Weights of a small transformer language model.
Size: 5 heads of 64 (1 for keys and values), vocabulary 8192, 19.1M parameters.
Architecture: biases on query, key and value, tied embeddings.
Training: a variant of SOAP for these matrices, 795M tokens.
Each number is 128 + 32 x the weight over its row's rms, rounded and kept within 0 to 255. Layers, rows and columns count from 0. Numbers have three digits each. The size before them is the row's rms in percent of the matrix's.

# up: layer 5 MLP up, 1600x320, rms 0.102, rows 869-888, columns 0-63
# down: layer 5 MLP down (transposed), 1600x320, rms 0.0993, rows 869-888, columns 0-63
up869 102:155121127159093103102143139092134145101143122138108164178158104114117154156099133126116107133169146124144162189115171167122155118161163143117184126127111151111178129127164169118132135150189159
down869 113:102129120157078136068108163141151128151165111162175104098115161106111117060106124145155135165174119158137084089138130101163089147113047152184097138137124133205086140098132115141081151165087130
up870 102:138152092177106090153103123150152099158103196149127150107123124222141176154138116101114109092174117134081135158183158131133166169164150092148122130110082114113133084096145142158136141143079166
down870 106:160105116150128149105078121134136082131113160116134152113114105194120183073167113132147099143141132107155108133126154135124175170105144101138109199184118138133182107132130113140164130141188132
up871 097:125120125096115158128096169106151136097077153113091123091048159091159197149112201083186125147116175103093151141111138096127107145137179090129144161106131132091104086125125132132146143161091111
down871 101:135128152144071110153123125130170107128147089163174145169114114099106138164198094155092155121107159072105166150126130112040063170119130085151159167105177065114096149131156102167094084107110094
up872 096:147141175118158096125129142161175078116154135159180160155149125202116137131095177113160159095072105063122100117087096163098173132157105184145117115052091129117132119128173126142119157134139089
down872 099:150140128135051062133103126143161136179107103096136149085127092091142107142146123150140121131138161158102170122107116141159090142127143121100121113118209141146133090139106108164116063113136170
up873 099:165126125104135157137046104124059165084160122160115137189143089124154110154160165090122092100117113175137069123131118122119169157170109099124143143125047134164141079090147142133128122062148116
down873 097:089163149157092159083122131198086076183146124145109174130083153147148168117148142099146098151147103106134082111075116080197169149123115095119178146143148140113119053187153142176145099140143119
up874 097:139159108184084170139127161166133101100090093102171131155126162141163074151074093184180214149041118139119090128108108083174150141129120174117077080131134179185150127124158164125073100118161159
down874 094:126116206060129148139150133172101121158101069086102161201139122144104135171185132121105090110158125150118158139167110150114115093129107148120086172116114093054093141126130116135095201089140096
up875 111:108088106164063091173196156118124135129164056094097152078104165117149138140137118094116153167127074114129096102108143120132157094160040109099153112120139120111165058101102093064133141166080145
down875 100:118158149144133085136112080172153121133101156189114110148116081143096174181103136180115171163113105155148185090099117094089101169147083137128111101117140096090082085125135086182104111114154165
up876 095:133128068093167162103131155123096074141137134140165216134075110084219152131100151073085116134140122090143213117126100081101176130137181151086103082112165154105186155112100144084110113161138150
down876 080:118165182092169172087074114127158165131104125088077132093150088144102137154045104122087155176121136089075147129124093092146159161087150148126107120175065130062114114145172113089093139085127125
up877 103:147157159046126182104180054155177128130131145166099121114151106067103129111119117146117139152100129101094149119138129067111112108085148076172127137112212095119109100051180123150143134123117099
down877 102:097132158112092146150140147130123174131133094113134158177139117164131138089165097178132191146128060140187169143126064172095120136130161099140075113072145141068167083136179109092115160075158115
up878 101:101099115135108146121111148140146180100086190160119095163150092168145091185114141123107105177171175121098169143104162121100177164121145050130161155157110175133122124143102062123113124158088085
down878 101:148115114173154086102133123151139153105133074108107145110065113116095054149147092143066115091137165135177140129044115092110072135087106096163098142114122137088124147151146157084159169115166150
up879 096:133116118122175143185076111117183107029176119157138136109100169166119121130147139189142111093158138149135106147105150172125136112147109063123124128135130097133131098101104117118147136126156082
down879 073:134179133135121140107126107112115078118158105063072077155182107106122099113112080128086113146089138182126127140158091143186187126092135181116117094150079098121137119133152160113033093097169170
up880 098:062145165100089138080132106091146140149073132129122172108150147138167147189186236141108127150117143164125124171162184132100137181155156113120146086132110150122129139113164198123149158130131122
down880 098:110129124156078094133062105109121083148182144128170143112124138086069108114145091167131123148112128220115085139103120180109130090116143164081080128080126123167159140056173119061104112155190097
up881 098:124141155157105076087124116158177095137076156134080124130055097104138107117056166136128107122179128151153148221134180119153108079106101138071126093166163121132095166134099146077136087116120107
down881 105:116116088113148166107095102088165110128130114149082144123078177120114140157158137104151134152090127091111111103168064097144142162127137118106143144083092153133089092166127151175147173097128148
up882 097:064147121086099137132075101130158156151155186089145203070111122197090053081110119093109102140106130140145149164107165105153157101143155156108113082155175179089114142190102119056172100069149150
down882 099:136097192108148137135187128114097083089178167164136085105203139127134149160139197103139115165154120127158146166136084110089088193103133101175151170094054090170088086112103096169110162138109129
up883 111:125119147066107122101146049127152143137111072118039146096028134163124121118120115120166122113067088111088152122102132153118153103135092079178141174168062163090128066171105169102176136092120111
down883 107:150139115105100130174150164150171156105153088189142075102160159135108124125132117140171128125147150139152128110161159155158061108137128173110089083068097100071098139117076117156086096071084125
up884 091:097092128116156103145144165118127118089142165106143125116124072162143159176129125135134088112100089068153084113145067130128181149127125120142116082083064125090122163114138086070086081104128105
down884 095:093092139151138143107159098131094121157064094089151095161121153108119164124134146152096127131181110174113177138086167122101158059125126109182146153127141100169152106116125118157163230164155112
up885 101:153162119084136067183093132162135101096078149144130146117092182083158136139065144159168115148130112132122113200121160123150127139134138144075100155138144099102118123106126098157135187111088038
down885 107:105061120147133103111155096133110128154175081097111114142089146165133055148109181141117097135149137147143109119146148111187095136088092111120118078111126143108093123056097155155089122156161147
up886 107:064129123064063106152153100096084152120095121130184147103183151113130159104149151104103134105160141085144172156069128111132122144145173160114073141142102122105158077077136139104069103171161137
down886 114:106110102120159137166097167044111133150094101070086137146091150137119110117128090177089158133118131070092096120185174087124105091171163170113108180062206161119165147134167086127161150143131151
up887 101:185124148218134129176144115096146105139129160116138124098121138200108141115116125153172119141173148141086083127117094169103081109086077081145138096173176162131102111100074098139126100144080067
down887 101:120057110142119102090131159129164126094150098093120121119149144154080092184168093036127118123091092151158105109110145152141153063160099108193170143073103127109211124088146159132165062119134148
up888 100:116134110104098119154083117200135107085134158154113138150121042129095125107085170161152107096085142098168122153106120076096164158116116188092109213150113164135165166092152156110154143135065095
down888 105:059157094138122126148133148094086165135111179017092104141165145149113174094120084138122135198166109144075121176145172073102112126075127110153179116083103114080175097097109095141067119155120153